python train.py --hidden_size=192 --decay_fraction=0.611 --max_seq_len=512
Each number is 50 + 12 x the weight over the matrix's rms, rounded and kept within 0 to 99. Layers, rows and columns count from 0.

# layer 3 MLP up, 512x192, rms 0.251, rows 444-477, columns 96-191
57 37 46 29 44 52 36 54 63 43 48 52 48 75 52 35 50 57 46 50 56 42 51 48 36 48 59 47 50 51 64 45 52 45 26 66 33 48 32 62 59 56 41 62 66 58 40 73 67 58 52 37 49 40 26 33 45 49 41 55 47 38 64 56 58 54 66 47 50 56 36 66 64 44 45 27 54 28 29 31 43 36 56 70 56 58 56 32 50 67 62 35 49 30 40 30
39 39 76 57 22 48 58 49 46 38 68 88 37 64 52 70 41 75 58 40 57 80 45 38 66 63 38 62 26 42 51 39 80 37 42 39 50 66 62 42 38 62 41 59 60 70 21 46 63 77 51 68 52 46 44 22 70 50 60 53 41 61 64 52 99 47 33 41 59 83 55 57 69 44 30 56 64 19 51 41 57 42 85 47 44 45 70 75 65 40 62 61 48 41 49 92
51 21 63 47 64 70 43 44 43 37 54 62 53 38 62 34 33 55 57 46 47 59 57 36 56 56 47 51 56 46 53 53 58 50 51 46 49 52 44 46 51 55 55 65 76 50 65 67 81 57 58 43 67 41 40 50 58 57 36 62 36 36 54 47 50 53 57 70 42 59 31 61 53 62 60 59 54 53 50 69 55 47 50 31 38 33 36 55 29 32 52 54 42 64 34 27
41 50 44 54 52 60 50 37 52 40 40 31 47 59 51 62 42 64 47 74 53 45 51 57 52 55 31 61 51 47 33 39 54 44 31 32 61 45 42 32 68 41 48 48 33 51 77 59 52 54 38 35 46 32 48 44 73 49 31 52 69 74 49 59 22 49 44 63 49 55 44 78 44 43 60 35 45 39 47 56 43 51 43 56 51 61 59 79 57 32 28 75 71 48 34 47
25 65 46 53 42 59 53 41 57 62 64 55 72 40 55 23 56 57 55 62 59 50 44 37 37 49 51 31 60 46 50 40 45 27 66 52 62 61 15 51 59 49 33 69 50 57 59 51 58 39 57 60 42 59 51 52 47 42 44 71 41 56 52 44 46 32 56 43 52 52 52 54 55 58 48 41 41 34 48 47 50 65 44 73 46 44 47 46 38 52 35 60 54 46 39 57
44 33 57 62 55 56 45 64 62 54 54 49 43 47 52 47 67 70 59 36 39 44 67 55 40 42 28 62 28 60 49 49 46 73 48 54 69 50 49 27 56 77 50 59 44 44 49 29 43 47 53 56 26 52 50 54 49 52 45 80 42 31 53 51 40 66 26 56 45 65 31 25 37 34 47 63 28 53 45 70 41 65 44 33 25 42 39 57 60 32 60 49 48 48 54 69
22 53 76 53 77 51 84 74 48 55 52 48 40 45 73 54 47 58 43 49 39 31 57 77 28 49 41 72 64 37 52 56 47 45 58 72 53 61 72 37 55 27 60 45 56 34 51 43 70 46 32 43 52 51 47 35 81 64 64 65 63 35 40 50 58 26 62 61 61 28 72 50 56 58 67 51 22 53 41 48 90 44 52 58 49 41 51 65 60 46 52 57 73 40 51 60
46 50 52 53 40 21 30 48 46 58 60 55 43 79 43 54 75 72 57 43 73 54 34 30 63 24 33 37 51 56 53 34 34 62 58 27 31 50 58 39 49 64 24 58 58 68 56 44 63 41 55 55 43 38 50 30 44 83 72 35 68 52 56 52 57 57 58 61 50 46 58 30 53 63 42 62 48 68 63 52 56 42 60 36 51 44 49 44 54 37 41 57 57 77 50 49
60 60 58 61 60 46 59 43 40 53 67 40 43 42 34 67 42 51 53 67 55 57 30 47 51 42 53 62 42 53 51 55 41 49 53 44 37 53 47 60 51 55 45 50 45 48 43 42 45 50 43 55 35 47 47 47 49 42 47 63 57 55 43 50 58 48 49 37 55 55 45 35 57 41 57 45 35 44 53 37 55 45 66 41 37 48 52 66 70 45 47 35 62 65 46 64
54 41 51 56 36 61 51 56 64 57 74 61 33 82 56 62 67 68 63 44 64 30 50 37 53 54 42 60 30 56 60 63 49 29 64 65 51 43 45 52 48 58 71 31 43 32 18 46 54 54 36 49 44 56 63 69 31 58 28 75 40 58 58 41 54 49 47 47 53 66 33 56 57 59 54 34 53 74 33 51 52 38 36 43 22 68 58 53 53 41 59 56 62 47 72 65
33 41 63 44 61 42 69 62 56 54 41 54 55 49 53 56 60 23 26 28 32 36 59 49 67 55 54 46 37 58 76 47 26 53 53 30 43 56 48 53 51 47 45 46 36 58 41 53 52 40 67 48 45 52 31 57 38 74 45 52 45 46 47 34 33 43 38 46 42 36 67 49 46 37 61 42 52 44 41 46 52 63 32 41 57 75 82 50 65 57 49 64 81 30 51 54
52 48 67 59 55 57 52 26 48 27 27 38 72 53 38 51 64 60 16 50 70 64 41 62 34 19 50 45 64 45 67 61 48 34 50 49 58 46 47 35 63 62 49 84 68 62 43 42 69 46 57 37 43 43 20 39 45 50 41 63 57 50 55 60 49 58 53 47 56 50 53 34 56 51 33 49 44 63 20 37 69 57 46 71 56 50 50 52 47 71 44 31 29 51 45 27
39 49 48 21 54 46 50 75 62 41 53 35 46 45 59 56 49 29 58 60 65 48 26 62 41 53 44 59 58 59 58 47 32 29 50 40 38 50 36 48 67 43 55 52 62 61 56 53 45 41 48 49 77 57 50 70 48 49 50 56 18 44 83 41 49 57 33 44 35 81 20 37 47 56 53 43 53 64 65 48 44 57 66 60 51 60 60 48 46 57 44 43 72 59 56 64
52 56 13 49 67 72 67 49 24 42 58 47 52 36 46 41 06 53 69 55 48 35 57 64 37 46 70 55 45 33 57 41 41 58 48 39 79 48 67 62 49 41 57 30 38 44 41 40 67 57 41 45 76 57 52 25 56 55 61 62 51 60 44 74 31 68 19 49 74 58 22 25 32 31 45 75 56 35 37 27 51 84 67 44 56 81 26 76 42 49 71 79 00 47 51 51
62 59 69 43 57 70 39 47 51 33 69 77 70 52 24 45 83 48 45 60 45 55 35 43 56 50 62 47 40 33 30 39 30 40 48 54 33 65 58 37 59 81 42 31 28 70 38 49 62 47 49 38 42 75 37 43 55 53 53 40 25 37 55 76 58 46 72 09 38 61 67 48 63 71 30 44 66 29 55 50 41 40 57 62 70 60 57 37 69 38 75 41 76 62 51 27
72 46 48 56 39 46 53 61 49 53 31 52 50 40 64 60 37 29 62 42 35 40 59 30 40 52 54 54 64 55 58 43 42 44 49 44 36 50 52 41 44 43 42 35 59 52 31 48 46 41 50 48 56 55 62 45 60 59 59 59 50 51 45 56 39 50 56 54 58 65 40 42 52 37 47 58 46 59 59 56 52 54 36 55 44 40 58 54 55 43 31 54 23 54 36 68
62 37 49 44 45 66 46 54 58 49 43 62 47 53 49 61 50 67 54 59 54 43 57 46 53 47 38 41 37 47 59 40 47 46 42 36 55 49 47 45 41 64 52 44 48 50 64 55 58 56 68 47 37 50 44 50 48 44 18 52 48 60 69 50 51 56 43 30 51 28 41 64 51 48 55 53 55 39 53 55 32 53 41 45 52 44 46 55 40 40 56 47 59 49 51 54
44 35 54 56 52 50 55 66 50 47 39 62 65 51 38 57 26 62 60 43 37 44 34 34 48 44 54 66 33 66 28 44 26 34 51 50 42 51 55 62 64 65 59 35 36 46 54 37 39 42 52 52 69 41 58 51 58 49 55 45 57 31 41 63 50 44 46 63 49 34 54 48 34 55 51 54 34 52 53 71 38 45 45 40 53 44 45 51 40 51 42 38 46 53 32 69
52 34 42 55 59 46 48 36 38 48 52 49 33 50 56 61 35 48 38 60 34 39 21 25 57 39 53 69 47 45 27 48 70 29 41 44 52 52 68 44 59 31 11 44 13 58 42 37 36 32 46 29 53 50 54 52 50 54 58 57 28 54 49 41 49 53 36 46 12 72 70 61 55 46 55 58 32 40 73 70 57 52 44 42 60 43 52 27 64 40 41 46 55 62 31 65
42 47 45 47 41 71 44 41 49 69 60 51 49 52 40 33 57 42 57 45 47 50 48 48 55 52 41 50 38 66 38 55 48 62 53 40 41 45 57 53 56 52 56 73 45 42 57 48 33 53 67 52 55 37 43 61 46 61 64 53 66 61 41 45 29 43 49 61 56 55 47 54 41 63 56 34 38 52 61 57 47 44 49 33 30 46 43 82 26 74 39 63 40 65 46 28
65 45 48 56 36 32 37 51 36 38 50 60 69 54 51 57 35 50 36 62 49 51 29 52 44 46 45 40 39 61 72 37 69 79 28 54 54 33 50 46 74 61 56 35 54 27 36 47 35 67 61 67 43 60 44 46 55 30 19 43 48 60 27 71 51 39 58 46 67 68 41 61 31 32 30 69 25 61 70 63 36 52 64 27 64 64 40 57 32 18 77 59 43 82 58 55
51 46 59 40 61 47 70 44 51 44 41 54 46 45 56 41 49 55 51 52 47 61 28 53 64 47 60 63 51 54 53 42 46 54 62 36 37 57 37 51 59 44 57 65 46 48 60 38 56 58 59 57 46 45 45 58 57 63 55 31 36 62 65 44 54 48 56 57 43 50 30 78 34 54 51 53 40 46 54 48 61 57 72 63 28 26 60 45 57 33 54 40 51 48 52 54
65 42 51 63 39 34 45 91 24 44 52 52 46 88 50 76 58 44 27 51 57 20 49 57 50 70 33 52 54 52 56 64 59 35 39 30 48 49 44 60 51 41 66 48 56 57 32 59 55 47 31 33 28 51 33 60 31 47 60 61 41 60 40 52 64 72 34 45 47 44 43 63 59 77 41 54 64 40 62 55 41 57 42 44 63 50 42 21 45 42 55 49 47 34 48 41
58 54 65 58 49 41 44 59 39 42 51 63 57 43 61 66 45 58 46 49 40 62 73 56 35 37 40 47 46 70 63 52 56 56 52 54 40 48 43 41 37 52 51 58 42 45 68 45 55 51 40 33 44 58 50 45 48 45 31 39 62 55 50 66 48 71 66 49 54 41 54 44 52 59 22 48 58 58 66 30 51 63 44 55 49 46 41 51 46 45 67 58 56 72 40 52
64 24 47 20 58 44 55 63 53 48 42 53 46 61 51 47 51 57 49 49 63 39 40 47 60 54 57 26 37 55 60 51 80 44 53 34 53 39 39 68 25 37 50 56 56 41 62 58 50 46 31 56 43 41 57 26 51 41 40 49 52 72 47 50 63 56 59 46 45 29 56 59 42 50 43 68 55 41 36 42 57 55 63 49 50 57 41 40 54 65 50 32 44 47 19 48
85 48 48 59 47 57 53 61 47 49 41 68 33 54 18 52 30 30 52 64 54 47 69 47 38 59 52 55 61 54 52 82 61 29 37 28 52 59 54 63 44 48 60 62 77 49 51 46 61 42 48 53 56 27 59 48 45 67 68 43 60 40 34 49 62 42 44 34 69 55 41 26 41 47 43 45 71 35 61 48 61 70 70 56 33 41 35 39 68 43 59 62 60 53 53 36
70 39 49 55 50 51 45 67 32 60 44 52 61 61 45 55 46 64 48 59 42 50 53 51 56 44 39 30 59 54 47 51 70 61 36 73 59 50 51 57 49 38 57 56 64 35 68 31 59 50 63 50 59 64 53 60 46 48 68 45 45 55 53 51 48 57 46 53 61 54 45 35 45 57 41 74 39 50 47 49 40 73 64 47 33 59 57 58 44 35 45 45 61 61 65 62
53 46 50 49 32 48 52 42 35 70 61 52 40 61 35 30 73 31 52 58 53 61 58 51 49 48 50 75 51 41 80 37 33 63 61 56 65 42 43 36 48 45 39 41 52 76 64 39 74 59 44 37 40 62 51 46 46 56 31 48 54 26 29 27 60 59 44 48 44 48 75 51 53 59 52 34 36 32 58 41 40 79 45 31 54 49 57 43 38 62 54 77 46 53 61 55
48 36 48 48 48 51 43 43 47 46 56 48 44 44 67 48 60 40 49 48 44 53 33 50 68 63 44 52 59 57 28 58 56 48 60 56 64 40 63 68 34 38 61 42 43 57 50 34 46 51 53 54 50 58 59 35 50 49 61 58 41 31 50 41 71 64 42 66 65 33 58 55 51 45 34 59 52 51 57 77 45 46 41 36 68 47 47 41 64 49 48 44 57 63 56 56
43 54 54 45 47 55 42 47 52 40 58 57 58 61 45 36 44 22 38 55 45 60 39 37 27 49 42 41 53 52 50 37 44 58 47 61 50 53 50 40 55 60 38 53 26 44 37 48 38 52 60 56 41 31 46 61 51 50 46 59 51 48 49 71 54 64 41 44 46 51 58 58 68 54 70 50 57 62 41 35 57 29 46 52 55 48 47 53 40 56 47 41 49 55 66 73
19 64 34 57 36 27 32 48 57 56 39 51 41 52 54 57 48 59 40 42 49 41 56 45 53 67 58 66 68 40 52 21 58 48 40 66 66 53 52 46 57 56 40 37 25 66 47 45 29 43 55 36 29 60 35 70 29 44 38 43 38 59 55 58 69 37 64 46 50 81 44 61 48 60 38 62 65 60 66 21 53 37 53 55 52 52 34 53 50 56 45 56 56 39 26 49
52 56 58 61 58 53 61 59 60 57 60 68 30 39 52 30 55 44 59 51 27 29 52 47 58 64 31 45 69 49 47 63 58 47 45 50 46 53 60 65 53 40 66 35 51 44 34 64 33 46 39 54 57 54 69 40 72 62 77 62 40 42 22 62 38 38 58 38 63 57 75 32 48 47 64 34 35 60 59 51 68 43 66 32 45 56 54 46 54 71 60 47 49 29 32 06
13 47 63 39 22 58 51 50 48 62 53 51 42 50 55 53 79 32 46 31 53 60 47 42 45 63 43 64 68 25 45 52 51 43 30 79 52 50 51 44 65 74 45 27 46 56 41 55 38 47 41 60 51 51 56 67 54 51 53 31 74 37 41 61 49 47 44 41 43 75 38 33 55 58 43 48 40 56 42 61 48 72 44 47 42 48 40 53 60 44 39 48 48 62 50 64
57 72 75 47 54 53 42 57 46 60 74 53 64 51 25 65 54 66 49 60 43 60 22 57 77 51 45 36 56 46 61 48 53 41 52 39 56 42 67 49 46 25 68 49 29 47 41 28 31 42 66 42 54 52 50 56 52 65 24 64 28 54 48 72 62 50 29 62 55 70 45 44 42 41 36 63 49 67 44 50 55 58 50 23 70 55 57 45 41 43 39 48 38 57 76 49